config = dict(
    n_layer=8,
    d_mlp=576,
    vocab_size=2048,
    bias='all',
    parallel_block=True,
    optimizer='soap_variant',
    weight_decay=0.079,
    grad_clip=1.0,
    schedule='wsd',
    decay_fraction=1.0,
    final_lr_fraction=0.02,
    dataset='wikipedia_en',
)
Each number is 128 + 32 x the weight over its row's rms, rounded and kept within 0 to 255. Layers, rows and columns count from 0. Numbers have three digits each. The size before them is the row's rms in percent of the matrix's.

# down: layer 4 MLP down (transposed), 576x192, rms 0.187, rows 480-548, columns 96-191
# up: layer 4 MLP up, 576x192, rms 0.183, rows 481-549, columns 96-191
down480 113:182112135189163125147107118134154097113120156124149121112119095022131112207131163126131125134176172107123100153082104103127098087107159128163137113131131145161143181095122132149160084104129164145148108118085157140151116153086172120083173121162179108118048150121093109169122132118102097148
up481 098:097184195205138085111120106170096021122136134108106137160115099097049128133167100126105113171110102115143123051131123130119091132106148143123186120112141181158154154148079084144122090156183147168197188121155124132120120126087099109170115111098133112129119153126133121115135127151166127145
down481 100:151122110175098184180130160170129131160147048177108132147196140107137132100140125151136112148097156059147156154125146118146128207109178034104145125041157069165123126121125168137104137144177090143115149120117082098141105133116091135151092136148145145093154123180120152121051134106121128085
up482 097:103159132118146092118079156084104096124115103046104134139171097088090162185129120138109100145160129115110100118069164131138070195088160092142131189163185094133107118127075101147147108154117120175109123119166106095129126039151141137124112137137138195120146157159201113103159080107125129081
down482 087:078104177140149104135120131200140104084131089099130112090101169145182170099177122107124103069130192119123150109129140136122161110166139114100108215178176127092081082095130145078077161129102158157135145111100177102159197160216133141109082136136093144115142091113121123111111186177106147088
up483 101:135157103149148206140119147143150158062151157121126122141102169156172174157074123061068112138090123136159173120107096154096162057178173135130146162134125119066140127113146181136085171123150062135104082092111108102107129140132144165102123171169142170100168128155151058146072134133135065098
down483 105:171120143094082183153107186153139104128147154110104137109119102091154141082120154116163144130108127141138110198147078138081100154131167134143105095118197087156201152140165112109104119118130150114135122110084056136162103144145074111091151079098127135057109114191120078079110116133112135105
up484 108:103107116109126116089106138152149097106136121102149116149193205092178115108075167068150206088086146058172117100128076089060153144081113140111140137088075174118149141118049125144115118157182151078099128114089144152183163123083101125123108134166153095136147101123140151107166155075095104120
down484 113:085138118151109161083147087180156154093125110159067177151185109168139094151157113132114168089162143180126097147138126099123130133152131177161127122127121142078040103104110153137154119101113098125063133076114170106093143183106158108109112166134144205073142188121134091113118137111135093099
up485 095:157084138084086106107142189137136178122136103105108100177180120118149116142134169158155137176127125112149122180097144145083139121130098130083136076155159128100164075136153116144146082131172108147150081110133095177062113055092132185057111124147095121129096132191107141080116143050143133095
down485 098:127159106191130104093138096124101141107066126099088149169090109196139161075130115138065169145092106154061122111082140149162116139126153130130148115137114088124130096045132096092120156104078099186133065144130116132124155202107246077143077116191143122092149131099168178111096176147108137183
up486 100:108092100090102147113112163121086098122158196073170158158191111163138120099140202104163148094101088158159064138139130210135075144106133175105168148085096182167129113086112119145107158136123146128150170061083114198139149137139121074165129110151141144095172169122132107111126177142048131158
down486 103:134134091069187072118146104096111122100113149122172145161164082099111127135104116092151162113168150112100108150132162130095124098085138100112156132135120142056195107122129116144110131090133172129129140053167092096155150158146085164106071144077162148148097133081170084169155125149095077157
up487 099:139112184110163156151129195110123159100177086109098092118161165141134158151166088141139150068121138089119157083159176070099086166117061092072167137139158078145097112099127104103161144089171176135073101100133193110117084152148171152148126071164162056142180155157118149136118110165102136104
down487 099:129168174132198136082172159100077149181121097114124080042106160150101114152137132105120059149106161145168129117124150110137175174103148202142126125075191113139142128172075094192144152095086175167169147121162159038160074166160150118137198142097119082120109160112165168149140159123068095084
up488 100:142135157133076125125123196125160126069160105158154087105157174077163133089102148121160149078113124066080122124112107111157166163172114143078125151130134133100096136163154140194110153099124127145149136141109117070194051083162145148092133113142128134112143133160168141144110100137138107135
down488 101:219149174089111042194196116094154123187148163111102112087137123064139098134157109159088116111147148168085110110160081125156092127076080143138123098137054148159102196144167150105161114186144154122182141145113088082134163126192184122144087118175098079110107119135068153097129172123137092114
up489 096:188061133125156126098178151149163132108133081121126128125126124135145133170091093103127087094115133133115130164190139107073087228124150160152167153137125166090104087139132163149134115068150066147153175144168090080096184146063179199106085103152163106140144121125116118121151178128139094106
down489 105:119172124125119115133165156094139143143113157145146164133122130153086129174128142098106168203104111097101131166171106181129170109146134116149143122145122084166125130110147123124110105144137180129077115133135094136133188145130032137143122169139086115073108112167210129166141169131210123077
up490 108:115097105159114112138149125108111123145114078095123130133118173117124143125102138140104163140110146085141139134093147166165090172078111048113157181185082121113152113106090088159142096101222107121196122124112176131140109151123111109149111099081109146119099167095091100138112185111161130122
down490 106:167107124099092127086172087111140113120164128115136120151189130089132116113154080073157125124172150090207168097144103096120063048188116142128126113136096130123096135150131130089119163138197129132137157079126143189123100046131145158102195162096134114120151143138132114100149087121152097090
up491 098:115146137107152148149101107110133161166093090123103126150078126114111088183137105140165088082137144080137112102122079109178090115176152146225111073140100158120127134160105124132129076145154098078069092097136112151125130123166110106139160175153135164100106152159148148081094122172159142132
down491 102:050114153139135126159140088130108134088142071124173133115103103163126146058153126139119140134178080137177107157093106114172089097141171145179101134173109082126136118070133099106170179180134181073086154155137114147118138122099158096101070114092084128139170135078161105118166173075206086157
up492 101:175115121119128126132077086097117098122130066137184180133121161205119081183180140151154127125133119124121152084099083137109155096128090118133131075166149160150116120121122142135174083100140137144177093124162089154109066128147176064060197123155138183106135157140102157101095125167168099101
down492 110:105114132082149156141134147145097118116146142174104120150163110104129120109150201111190199141135176109145142163085144149139145115107155113127142116109155132135129118087179099067161146095095141104098191146096135122129208189109148199192118126142149141111045108171146086126091132113152103133
up493 107:101101104178120124093189181113138119166146090130087149121136101122087089104091125108106128091157170127201134123129137093137142161137193156109160107154157091167120126175116143127093183135132159127090125065199102123135091103097176159108109127105107124112185126130072097084172107138118063093
down493 100:176149139051136104141164134116117130118120138142129122107127144129126142122112195181116097105112173096158108126163104160146120171192101127098128158078174128194159129109082106100058095149184105134106146135125069158115122131119173158151139102136104157122158099177119131134052113072152170091
up494 105:110182146140108141127132123111175151107120142119115142139116141155151156096155113151148126113160112148118165167142158139140153189170126075107119150081151132164101110135193150163081135193046089123137157168104114114093179075113153131119135073085113108137158130141048104111190118147096104159
down494 098:119114105143068150135071137103127122188107097130085127073154112087175119125089101157110087079132120093108157131164135117174160132114070111038113152154148103112166178145117125126118134113146157100129139120117126170126154147175074130159092087123088078071129145186093085071190153127114168119
up495 110:118132152157160141135169090145180128119181129097071112100141148131127088134184117116125093124105186153148120140168146113122105127145076118099099112097135174094185160142124093122120171105091175148146140142175120119128174130119217110120176146124072101173196099144130116083086148166154196140
down495 103:084113140145116157153092111151147108094112123135123083129175175129098091073160080120096130125129100114100091132111121138174080170116128146137117146098159144116143134126129094115085154087206099182123136121160122119121148136135111127084160093081098096147143088073070212075110122167147110118
up496 093:217091157205139080149070123142114104118107137123115161167144123186157102104105123120122129168168118154132080062123158099094082155124097079143093096140176074228120101098142122135139167109139150088134130099076145167109159101060059107152164159106145101139181142077135119119122085115161165103
down496 096:091129157119133131124098148086137173117168126109110124116095177163107169068135137137132049112029125150123113142147149140089106157153103145140141099194159192140125130055112105096152130147132110142088133140165133096153172141182160099162092092137078199133149112144088102134143112153122198164
up497 105:157133075110146150093146178113144126209140167085132110099077122143092103092133133175112164184107094140074140114135111123121122109139151080187140153109126117080132141110117099163165191193142089090125179164091111141165143160091121093137115168097096103099119116137138152086081102148115153109
down497 102:157119115151110117065124049147093079151135143091153096141185148128114053102110128091151137116159110153103128139131098130104169138161102076150122136106116135152109145126110104086125174111129127148149189095151085140156086168138113126164127110103153115150098116125122089157095157120114159112
up498 092:123138146084102117141161127171174074111177106099178097123078102130213137126103129130140178168105116100156176143161192085172109162123136087091120150115092100207115092162104106129203090178123134101101147145093222138169173106061093088151100104109147096112116161156120111133086140082089136128
down498 093:198123098106166110137139152165105118194117128128121137070142142126171136138123132174134133155132135179078171090186074175137134129089153130115117090160116120139144088117086124151137129104074166141137133139130255128124137146091159087133140127146144094167064084114103165156135134137137131100
up499 092:169096118097153126146117137119143144119120099151102114116090164090107141206147100100132104170131130092165133118137089106097111061128134157113123182129108090140094113142155111159081137129153043116103160155146133184125204063106160128188092068111166070130156158118096182094101122140120100088
down499 094:128108184067152131104128102152170170088124170141141080143142065122127187115100111095132139166072161098159116114100120138132168126160123103143128057121140135162074200101147133195146121104151133155085089103147118157132105139120105166144120158097111121118232074135149114144102106062119130104
up500 090:114102146199157141110147118187139116181134147164096145096126107103134141169109129114105073053187041191133164166146140136154080067102152110111146143116110130116108125113134154149081147151086108144152084053134188196144144102089139154137087106099121096139155131108116104158118130121128100113
down500 109:093126109119104114145146139135149134071174075152123102124142164141096103184141085095139136117187135091137166112098155120086175161141142150097127182105112117132095141176164102131119147184077108101096162195137096129120071124145165108129111167159130119059102121140134158060144094110143118157
up501 096:151127153022122100215105139047164143134130126111152120116110130050161134101044151182118149120138111148080137127102115114119159163103118147135120125178135118126140093100114207125090087146152102164125094144058135100146089094178083112164080128084141155106117087141119142128121127116102142120
down501 089:117128145162169091130098172165084115125117170099143130147165161137094102174143051096174091139099121068164101123162102129128175134185120105148132099165089163123082015107111088157136120094128122086136121140110174158119087108055125107078119110151164108100121145083144143148196184161179121095
up502 100:160094113162073182095124086125197158145158109155177178118076207114107151159115153147171164100104149049096103107091111168115166083139081082075126147104173105163126069122110076094070196123107137158148142176137098158099130090111116125138165130106132160091049144121114136149172115102139137091
down502 103:092140111110132103126125136139108137097106107118155114102140196139113170134130193117123138161121145066146098107158110129081131181120140079153005077145137144112108129156167135198109068183147150217168135141119090138157125109096181060130098120139097141101168114151133128145113156149103124134
up503 102:124170199091102089159102163140140201119162154164123141150157129055132098140111123158115150099169133122048120145120166101201138049096132114122103100169106089105084136117093141107134099129146153111114171075082115109177198130102112114126162126178097124102120136129163115066181158119108159099
down503 109:127161159099219084127144140072055128171067136198110111135090102142175068123114126121148138116118119147095185159097129070139151085159074168176159121087126131164213115112198154132138091093135122095087160166095118137097156089176154161155098110120064100113116159106131134151154100152094148127
up504 101:185134123139166210096162107108157113155091155134128125152202078137080158138148113116103136144160128097063178159177101104106126091072120096154058115122114186123051177083129120193160109168131089137123110163136172140178122098052112050148127074088131154093152199166136096112109128141122183134
down504 100:106072180149104141113115111089089130098096122091062082125150149137151137119169082093110099077103084127098165127097111093115156125058125181120131218127103132157163132132142172129160102124171149157168075107139068100146148091092147154103101131113180114112167122064118131128097110144116078111
up505 107:144143120109094088136196121106085055144069094133097135099153027117157059114114138141136084130139131184157126130120103099129126096117110127139087127096130098078091120089158076089065170102111157108147160082189148181141110148107114183140145124163190140122135122117124158135156103159160148120
down505 107:138157099079105145127160107078136119163125093156115155105182106067140137177108147135099125139137182132163109132058119110105115130080113126132061146099133134072120150161137136147086139164163167115172131117167157137124157148123071158072169166146219128128132134195148163184111111113163117119
up506 096:160094121137144117156096132064165119107122124058109159152119202184183128140121048114126129181152156119076102094141151087139109124121120145069161121113059158150128138123091161122182156132157098087130152192175101137134095126068155113136146173150188099123157173160127134140087130161105118118
down506 094:167085079182198111167095182125063138134115124089140114090058117099133123153126150139152146166143100118142047138153114146124106103116149185176115151152135081129105035115142181104145109108150083138131182108155144142164129172145168103163120126068145145158108171105165110101132084151146172150
up507 104:128164111137092173114084098138108079108150187166108144067088118117150155174066129148059085174140126157104166103134217232150079141159219140080168132140129146144171110144189164096137119107120095110061151091164076168147110123130072098096182104113187144197181113156159170101120109095103144108
down507 101:064143148093131151139107135188177109110165112129130140150128141138179075104119082109113129094093111118172081122099128093175103136166138106101138123118120156216093186091080130150210140132139168132122120124125088137123119198159126126149136110050090068112130121115079070166154143130107105120
up508 092:118127100154151141135105134188106122127125105139157110127220086115110080159129152099084091097082124135155097192130150169129134141143111052155109121138150122144143163132150134088151125137130125148111188145150122112110054186176142157120092099096115090148145127167179156137098106095107100134
down508 096:108103114171108080110180109131121150183131087140157133156077111113168117111138138144087130178104146136104101143165189092097096104130087146134123144126171091126126133137096159109193121114108169159164146127115147079140108119120097063142218090097139115154111140117115144171145127163168119120
up509 107:156130127183136130113101152110110149227058155128116088141176131129121091165093119189143194129117191142095121130081168122125165149107130116147133158127082129035101158110096093149156160093089116067166133143093143109102167110125234121164161148085165182129186147178141116180138129119159095138
down509 104:111130166140143111104072149165117085151085196108114142182162132106090154174141194093124197189132113154135035131095113139128145129148117087146173172111120148094104134133141148103178157121037159104077208185058162074139131135094126089146108128135146147150103170116160101169123093117137094179
up510 099:135100107123117136099137152112130147101170089158140103126162190157144146197153144125130077106110133138141138148132178093108162163125143109083117083115185136089122022118147134121137141164137105150157155124137087114136146176117159155145086117109150165119138091017190156166108152187165078116
down510 101:164115142127156124150073133132132100079126111184079122129097112081150100140106119141072115102161113125121116161103098122102140111171158169171111101145126109115158138154121130159120150101098117112066166068115057142149104156133161106143130128192128082170107086127154117146103131078151129151
up511 095:152136156177105198150195081142106096117111123129067139106108162119107101127157073092120193109133188143141118126167127087161075140122160088159086118137131137171128111189091163077106149137129105181198130151113140121143118110116150079138070173139113093141109090119143092154152135188063092129
down511 103:110121096181134084167126107141061171093154143136130135157084080136135106170152151132148117090156136164125063123128112092148112124127137113089118137166142072151130178100148090074186139156071140123100085108139122102248141148148181112173145112125189113135135112184095138107092105148148116136
up512 107:148155205046192161147123130126109117182099086121138086139120139091153109122097082124095131145121144159106174090147178101154120165161140109126029116133162212125107156155163160139130198117144158124119171126141119172124126157098130123125144194088072129166133060083094063122126163130109153127
down512 106:070164255128088152239069097099089165106128112074130209131096096124103083162159134132086127147159118171141211142157162123141161162184094204115104110127128151109086077147096203139113112109127078136107107112102161142136129154170099084118129171107118148141088079131133084093100144184098094156
up513 106:113102178127169111084186118142155161119131127111110069201137108179190142100072159074176115102120114079121115077102117132126121090146126071117106138180111138204130120122154119127091132141183170108134082113125090131128156079116135156165150130135085121145156135144147105094123125113129146108
down513 107:162101154086089151147129097165100128082175135100141118079161143188159098091120152167132175101159147151151088121186159149123168120179112090162130054097145118125126148172181134125126131116149151164167146064121090119127132109069112124234164074135147103152155098189112127063123087111060178117
up514 097:070134147141148143140208141109112098147120112103107120104132093107147087137101122108132114102169161113111154094114181069169134118069126170146082152119182144141144110131115093144106144115094096183171115147127189105113158114093152173082085131164131124146114128145064117087106070136095060105
down514 101:128136124128145140093109117163113115084113128130149118146172143211094136086129119158132113151107091178145064087117135214158117172167160107140132116174122132161161146129087096128169109100125124133102169117119163160157156098194099122135103123184109222108156126093162190097128137143149130143
up515 104:113105135140072099140088184153157105110160089158118159171140161113138130129129094152133139078117209119066151152113135091151112145172147125128102114131138045163065131144112143125134086126129170163187165160140129124131172127131165117116099178134090123206192153170079129152155135163118123160
down515 101:166173173124082118169104065145159111146115157087126115107069138097149105151089126145049189123107193111180091086135129115120131125134148171168164075151080152027127102105132098118148122121126168101143122166154120167108094134103110080148102109083087061123107081122157125132174104138094151141
up516 101:119104132124185119149126165147078110070084043120093117030088102134159147149095147114187084088123132135165129129191085109120182065131144165149100087127122131073127117174105123138141171134092176132159120101103122166139091115122124157075184092131128134155169098090135116101136155160109152145
down516 105:082145144127138129085088112184153118188127113130086108139144110123127019145107171161112098136131131191094120111109131113115124164137139148155143118155083132106123126182139041099178162178088112126102141124106090108139116104123117139117103192171139127117162101176188094090120158151129153189
up517 104:118158186094143148156103101063135097172153059142108134187126062145161127091143096086098186145106123121087132130129167095145099181123170097082145076106133073114192097127126212110117131110143109136152148114085168117134172116083163181122100095104122144139134155112078134138149089060136143184
down517 094:175081127097139152106094168115153114104107106146097152120133116127138119154160090122110106141174127155137046139111081141157088113168183097083102143143133108146106021140116129123101150117118097117145105044097200114141092131117057096156078120142136140138108117120102236145042094142130144113
up518 103:074109094134141124114127126190134123134160138107129099156108146062082085168140162145163083140179190162158141108104096185134092141159074067050132082133119102108090180133153076161166138093124105124133108199090123121077085117154130129094120181129156097170157108139095161140141085089115143105
down518 102:091098124129133121144086129125159089110106066099170146069131171134119137162086151127175120103098110154177116132113148160134079148180096125076105107133094094144119102122107119114156147081092107022157152154110110170087131175105119109141152198138167173120122218131133154089180136140112148082
up519 103:166118107070105137158134110110106179156173111102124084125128163110143169138236081153149080175146171157106135096128155159211122137084166109066130170113083162135102096112181109122146141153144097095033126137098129156187150099135155121125107132145122165097146039127176143177152159145108141099
down519 101:153152146123096152125145118200146154103128162097110103165099145109123136189142123109110082129128109152160124131114108216130123125161111183127179144120129141122070156056155150092096112111128088156131031171114046149131108171186147082141104140126119143130125145147100150120109113142113127114
up520 096:118116123150151090188143115088150051081101155101096110177137043109142160109129212102167116132140154128117083152179125153148138146134153139148142117110110131146163178147104127117205118151070137114185121108136081070146114091134114129114142101186087096077120122128129126093086127133129115139
down520 096:121193122106114115171065133157136183148159089115063155103158110160102129127161107112183111093097162068110132100159189110184136119106164160102136088123106077120108086135141087147148178138162084153106161120150066114119123149118073102123113107156049136128136073139105143176131136105140100102
up521 103:154142089089089062135133150142112088156106028128078124113183160096072156070147147168133181136157153129110079085204140159119098098111098116139101113182138124150125133121140109143219086148160094115102122153149109111136152112123155097114123135138130140103173138103196114122144093081124191125
down521 105:163139093130061100142142127145150098131110159119144132066156193104119159163164138115112174156057130107128112124090104102106122114074109114155136103128119174108168074109135131161142106134083116103080166181102119155130140102134171148143087081145167077095137085157107140134148128133099172115
up522 103:129095143108084115087153131145108127131119141139139156078142124118127133157102148186108100065101142141190145126121121181211132111165125081128126076148141137089136090126115088128144141181131077110131122120051103098128148169126055124109193097132152150192168111111148086099153095079097105096
down522 104:178085109110178123126108110204128121172082120136123106162188048110093145169137139163101174192140080133114136114141108159188116102115082112087155092105056103122120082093111168121097153137141087086110148099132109153165100126124097202086102073174176112130183088078166131145182118139130148150
up523 099:151126101143102139116117076162135082155128140168155099182133158121177107130122159172137158165131070113189151104100156133069137107124088135134131131166179059104206120124126119119129076151165168075131118160124103156123079118098158120149142127171091136159141095129129132113115125113142142132
down523 103:115148107142111121116168124130102176153014111135137159193075158138117138125166210097120122147070096121101149126104146116078137166144080131101162175102204129134149172111129129127122109122191159148078137070174130149176113096118123133153130117108198118110093114114163118134102099078089076132
up524 103:099051119059064095137156155126073106104114078166121134142129124116121085137125111127117167132106147112126053091132159115066113086120142143137112185094122141122089120066159153136171150136101171114144121104203114203163120179116097134157136110194101139118147107071165133155143094170145087139
down524 102:118121207167124109082135125092118182127146129110102139117063090052215124138120124154102062063128125125130121126132160137108160200142146094173155128146144135130123179122119198122101139144091099106102122154162130149118148169130181104148124042145124142103124133202118158137051143150084122118
up525 097:145121086087103133132153134128174080156147152132194112164126087170156140084148120175132019150128175081171151157148131147134168162129187116105112148120149144180148079135095165144082177105157128128185137130099119127190084099090141115185145123085156137100094133098122168159120159161191125044
down525 088:081138104107150131117138128118108125093110122151066119115102168126133158181172052123114101132133115114162109088155162113116121073145110131165147120100087145106043159120120100117164107101187119190112118137127048140106067099153173105154125114103139112100131130095086079116178138104126105191
up526 096:179131121162125092105164102101116110142131144076166158103114082113162122097115157121128051151177080111119052110134103139127154130131121099152128135116176168197140163094145125135132167131144116189187119095132124097086110088124098108167130165158117100142172118120127128143097100114089142125
down526 110:151149185196187169096137156116123164155108151173149123143155144144120111092123138155115115156113129137127134108083135117137178124170099097079077148163151091108136095088135155107181143140133133050146151147159093121125122143146114129133125118181131091128137174168068151086166164094120128152
up527 096:123124120078130088145097104165080069148185156115141158146102147121146101141107058116093097113166121171171133084183129147104083189125155149119147159156092166159075128172200119117123143152185138071133191112092148155149094113157142121113050062127102105149107173180138147080109083177116120117
down527 090:108061137071115117087091145099169094153177081082089093116117149128115073090062124097131123134120129199135134150110115127104114112110118135137127121160136198159146150211145175086065180147207103186091065106101118170092124127145130146091099111117108132194115160120146128116066148114147149166
up528 094:151124153076114182050121107128158153134111200124210080131109114128145080073156122144169133147172158108101140122119147094133080124071104155113139177135122101110128154107116143149187076090136123104163222186188071067061148151138127153137117078126095168097149072101119098133115124102129121157
down528 096:199099116162113119101173137100073148125075201195135115170118109074161151111147100153135097166106124107122137177221143129155127144162081182090138128174132114104118147079121122105161091162079162101113175136061119117145163102125077155099077099138097167123169152125147121134156066116150158101
up529 099:094108111155136224094120104099148112116116106151110107143126144075135168099145161185151121098192126090170134153112081103135130126129000148154079168123071186118148092109098150109179126122127104114101146116142116186089117142168077139170180137133132143101134090137101179051176106111107108114
down529 106:142214141085142144125116109113155131140104117135129129093136118111123171166136089182139108066174118156106127145128114092126177128165107151104113140143106126099153125135116124094154126108093171176145140078143096098139083171112109118154109145160079072157177055106151117114166130138142075114
up530 102:148114110118151166065105146135115109153064108133096103052133092114145129105070074168162109183115120090105157092100150163087106123134195119132105137116105106092143129117069189119072141125133110143137188096120108177136170140102148137205091164150119190128179070096125169135151105113169112173
down530 111:172198142107122096115142147104090130174133111111193133109159127131136172109124137096179090124125145097153196099100114111152129158130101121140131059099077083138168131134173099160163068105139145140120094102101126157129132125116110132136146151205177121127176155080123105138106135193136125078
up531 105:163141151136120121102152145114103094160157082091140162118160073077135137102094142177161161152145122068128166123127108073106129168103168116105099088104114110131148068165101092139056155140157192086172126132136162167138061094144121081110174115106153105127142076081128076177091104145129179113
down531 102:152135126165146132143210138118131121137088099124128097091114137164172122140136129093099152140083093108105192067120085145135147085158147123087143117119140126131204104113132152086171137035150145123168042156118118180194116160107156175141138145153148107058169098157147133156115102187116141107
up532 096:139149099177059136142127121127114152089096113161161080106118115160192144060111144102134118099100123103174153177154098122150170124124098122080194213149148141116068118093174174144110126091103167090087160166104091171115117135138085100105091131115147128118157174172162091096143057123126186118
down532 100:114176148147163099119130140132106105167097091177122115128154107123114114143164134176082114114140123145093152167117106122130096073107092125075158147114103105123116111174135165114149097203142123176126136069197142129151137134142114121137101079115086159098170125137096122182117086186198125160
up533 129:137058085083119135133130157161171100069187079112116147065188114135186144118129103159055158081140136112167115106215149154195124122174127171120144141084155097145097118147094132132130180159145083111114131109146119131129138073089097177127179108143154075076125129180099108165095151131166133107
down533 116:148106100104052132125112157153119155046183165124082060119096146095136135087126151064166158176095129127172149143146133152087145144197084138155136152107160158177095114125158130121113214118108145143184156102154027135149121114117111108081124117187174145155146050130163156117117123099151170074
up534 099:137147163121187103051092141087093172068169120129116154097117076113134135145124123116122098124134115109140125088159139148105078108167151079096100092085097081153109240087120156129132044128108114116164066142121130128111166101097138134114183166138088138074163165126093185122162112141196158094
down534 099:162163180131152097119150165093107118066074140155130102073161199157063167108191132135112070061090072117119127111135126093135111130095138110189150164191118083164096095200137088164074133193181087122117102179113062069143181164118157141080113113123114106103136091126134115154100190125119132072
up535 098:095131112099167088131098142121098131114183124178177097070140171131157146117150077075119174123102183111172145173119129126168168134129100093123155129149160138119189172094194035136067148171171128135117141183111149119136133126123056181121094139129135164124157105105113118102124074121106075118
down535 101:128166096105174177173129168135120174134109121160085146127139095115130161120135115123112204147109119099135117203148100121146111113123103122149112101065108238102173204105095144124107154130110126082121113147101108153128138074098066118098105157123114109098155131112102110104179108127103113132
up536 093:134161130163137098133131145101128161105097069072103150136129143106093089108136115102097158148168086140153143078147121126142082146133081100118083190128139122116109126179150110182149181047107138126086115089118149132143113143143069121156099121183045116140064111071152149156163134157103135116
down536 095:125124151181105198145142106147129100156123113176159168155127105112109124147119141174141116164174098099116085126110147064149129097121142113156148149086132097162101158067120131109139098114117078144106139165161110154102140164143166078170190153056134090158113060104125086138106114084111125154
up537 101:098149169121140133199107147090109165215204140071088101149125165069134127165139167111113165094112105163035142078161112120116114094088109118140074077121064140097120157092106117137160094130074154112164099117103107097117112153128133102140138138148103186170136120149173113137113109155106138076
down537 104:189134177126148127117196136122149143099118072148102155087110144144133065189090131133161106138151087108147108122218132046152133153153146101127104167147105188157107141224133117167084115157143077194117101107085129132141053142123121097139159147164117116093091060109120093150166085151108150122
up538 095:137174140160081117094106117096145128133108076086120148148107086112136088073071147166175158115074099098126121121144172148130114132125119095112154155166096106131136123210151173149091154161152120152137123082132142097131120155099196099105125096129105126050093070116116155102169171208073127123
down538 103:169195124111144131160145176080116171109134070084124085139204130141078112094104111140102108147127191075128117105177130143047097059167170124112151161111144118106108139059103129119134144088162161104147117101125144184103060114100052155092111117125129102139126158176179120156100111156121149098
up539 095:109095087188160122113122145163166145177140122193177086138102142072096141143131137173151124152149144126191132164109134114163121111174180114143130088200091096106126136122150098135150091103093114099089153074154148131156161087182141101168099126141131072135132104106178125121130097168158096076
down539 084:116089152155160101083040089132063168135163107111151159144124122163127175133110091128144092104169093091107150115172152158074130092088130197154174156149123065119108144149162124150150110102106146160140128137119208144194141069077130185101107138173142118115128095145133130127135073124124169110
up540 104:180121102133118128148149135122139091107127163164146094172148097148103093105137135142072108098071081209113081156153072084124065118142102145194106141040185122158147099173099115138081145094117175161125151148120115134123117143107151064165113126168133078139115170109109159062106095164147142100
down540 100:130118159111107129053130108155159127138169108168111154136119087171124099096148154096155144111161102094117101084094084144145081155122108127167109108144141156071110154140130102117088098130158103193092080152172077137155110128110151124140100134156129065143119071124131116101178146133109136158
up541 096:191144129100137149115130107156145147113131161157072073128128093162130157103071130128166081127162108161182194098176090083122130121207158148126119142161083151150122144158079123141133123137203118157069137113098144174109188071095147229129120164149141168137113139061133142137149137153120139079
down541 099:119169137119145105100043220127103152162133157143136170151146115144180161128139163113084148172177093140142112155121147087117117141080131153069114140151175096092110091129156162129098099165138103129069127127176171111094120159114156049156095090104118209130140106139141131136157076152182158216
up542 102:141141150138133131191074097193119121102105136155161139160102121088136174126184120062100081181149115114150075120113101103088121095143125143145127113175121174149103105124064116108217170132127096192107159125117139094082136084119099085104112105132117096149101088149171068115116134193162148108
down542 100:167165199120116061128157166152101190133135145100154066114165120122066089108094143185106130097127094126058114132108160128193032117087159179082137119108166135174108081097126158140085153134159078049130151126128082136083157150165148145100213123092104079161084060179099113118126132096083135132
up543 115:174134088103128137086169150111082091175017143115104099107136195082112129111141121145134096115101087187096067157117148121114177143102099134185121110091108130113152132108144103137073077138130139099140114135138095129110129187110158092120091108098167178124127135120079185132171216150169141173
down543 105:154125104159086169111169143147108090191126133148138111126101195089110076104164118142122137088132124188053126126115106079130135142151029115106133125179170192153132140092091137153106180088165086098118129102140132131085184164147085108085130147118093096139114178174084110115112124051145158059
up544 101:134117119063133154132120087100164112156120045149183184134126148136102143107073159117116154115086134074135101115098143172105186118131148119135100138146123073114085161082129156135132078184151101123113177158124169103117186131041076184113113156148126106079135152132111071130148145196099120143
down544 108:164092170096103128030139203123079094137123106092144087094121121127105147127119162121118096125108122097136077167099092200166094068167090180144155171138150170179089200161160117127160113065080134111146067106105110137056136093203140082133122140127162130180122191152071128176146098079133146125
up545 108:105138120080152166131124072106165085162149156048145082097122149144141152086096144124088065126142119179153079095121060130126142154142190104124116137146124152183147183112143148143135155148184152175146157103232126109066109179136112115076128126124080138164165068096147154120156082078111104073
down545 107:141101163223119146122146174139168109113109098174116178168136126126099103103092076081111179089179155094117171125122124176140142171134131192084094136110065082203110149121146037090126128111156145103147147166094124140183115121139201122139077174131106166127138180133125120144143109091129144122
up546 101:169159169127180094139160169133104080125180100118123128139074103094146137110170107108114132136082110117134117163154095119173108133121088108147048146135134186124095132143125137131115164172146096140153041133140124095161123099132137157155116112121122144205146161121153109162136162165150118096
down546 093:077175144144122133098105105139107124042085137092119134133172155122115137132202097173128174093138167091092146129128157141084144128068144100112075122122113075083055198122146098130130083168092116103151189101106147162142172142140159114108120140174141169165067134088148099171107116160121121129
up547 096:108154170109127172055140145106139119118165150127092102119099142124132118192170167107132112127169182071107188117128187112080160115027152106143069165111128075145137136078104138162129147142113095160140133145147168149111146134128161085117136109116136219116128093103131105083122249160122081142
down547 093:124097129128076108169094111129152126116068079140166081142112136108159125153150116133127114140104177126141146135130155120117064129145097156166124175137075099091118107103147141103142106144129146108154098180117129112133068106157213107137108147144117130167121133104120121165128057123162118100
up548 094:124193129099141113135163037117138126205060180059119041111108119089109154091113090093163131111141160152096161150133084116094115138134118099119088139181146107172114099187086130150165148126142139125117094080138156149127041073124142176136105049102080111102110161127093119164166085119130144159
down548 095:129159146165123172149017107157095136144147152122182121094123138113130106111099086135144126155090096136122171161117149168130146033062126129156175161088107086121159134160154181158128149106084146145128137166202154116128093081132103098043087147114072148122104048140192122093084128088126117098
up549 096:111140111089121136140081070102100132161179131113170143098189108156164074115124098165088113140118104174118140103179181189073161071148165094121079183115115129130123179126105162111120110138136104140109172156104134137138156111127103131193130155095155117194145150152085133168143134126084067047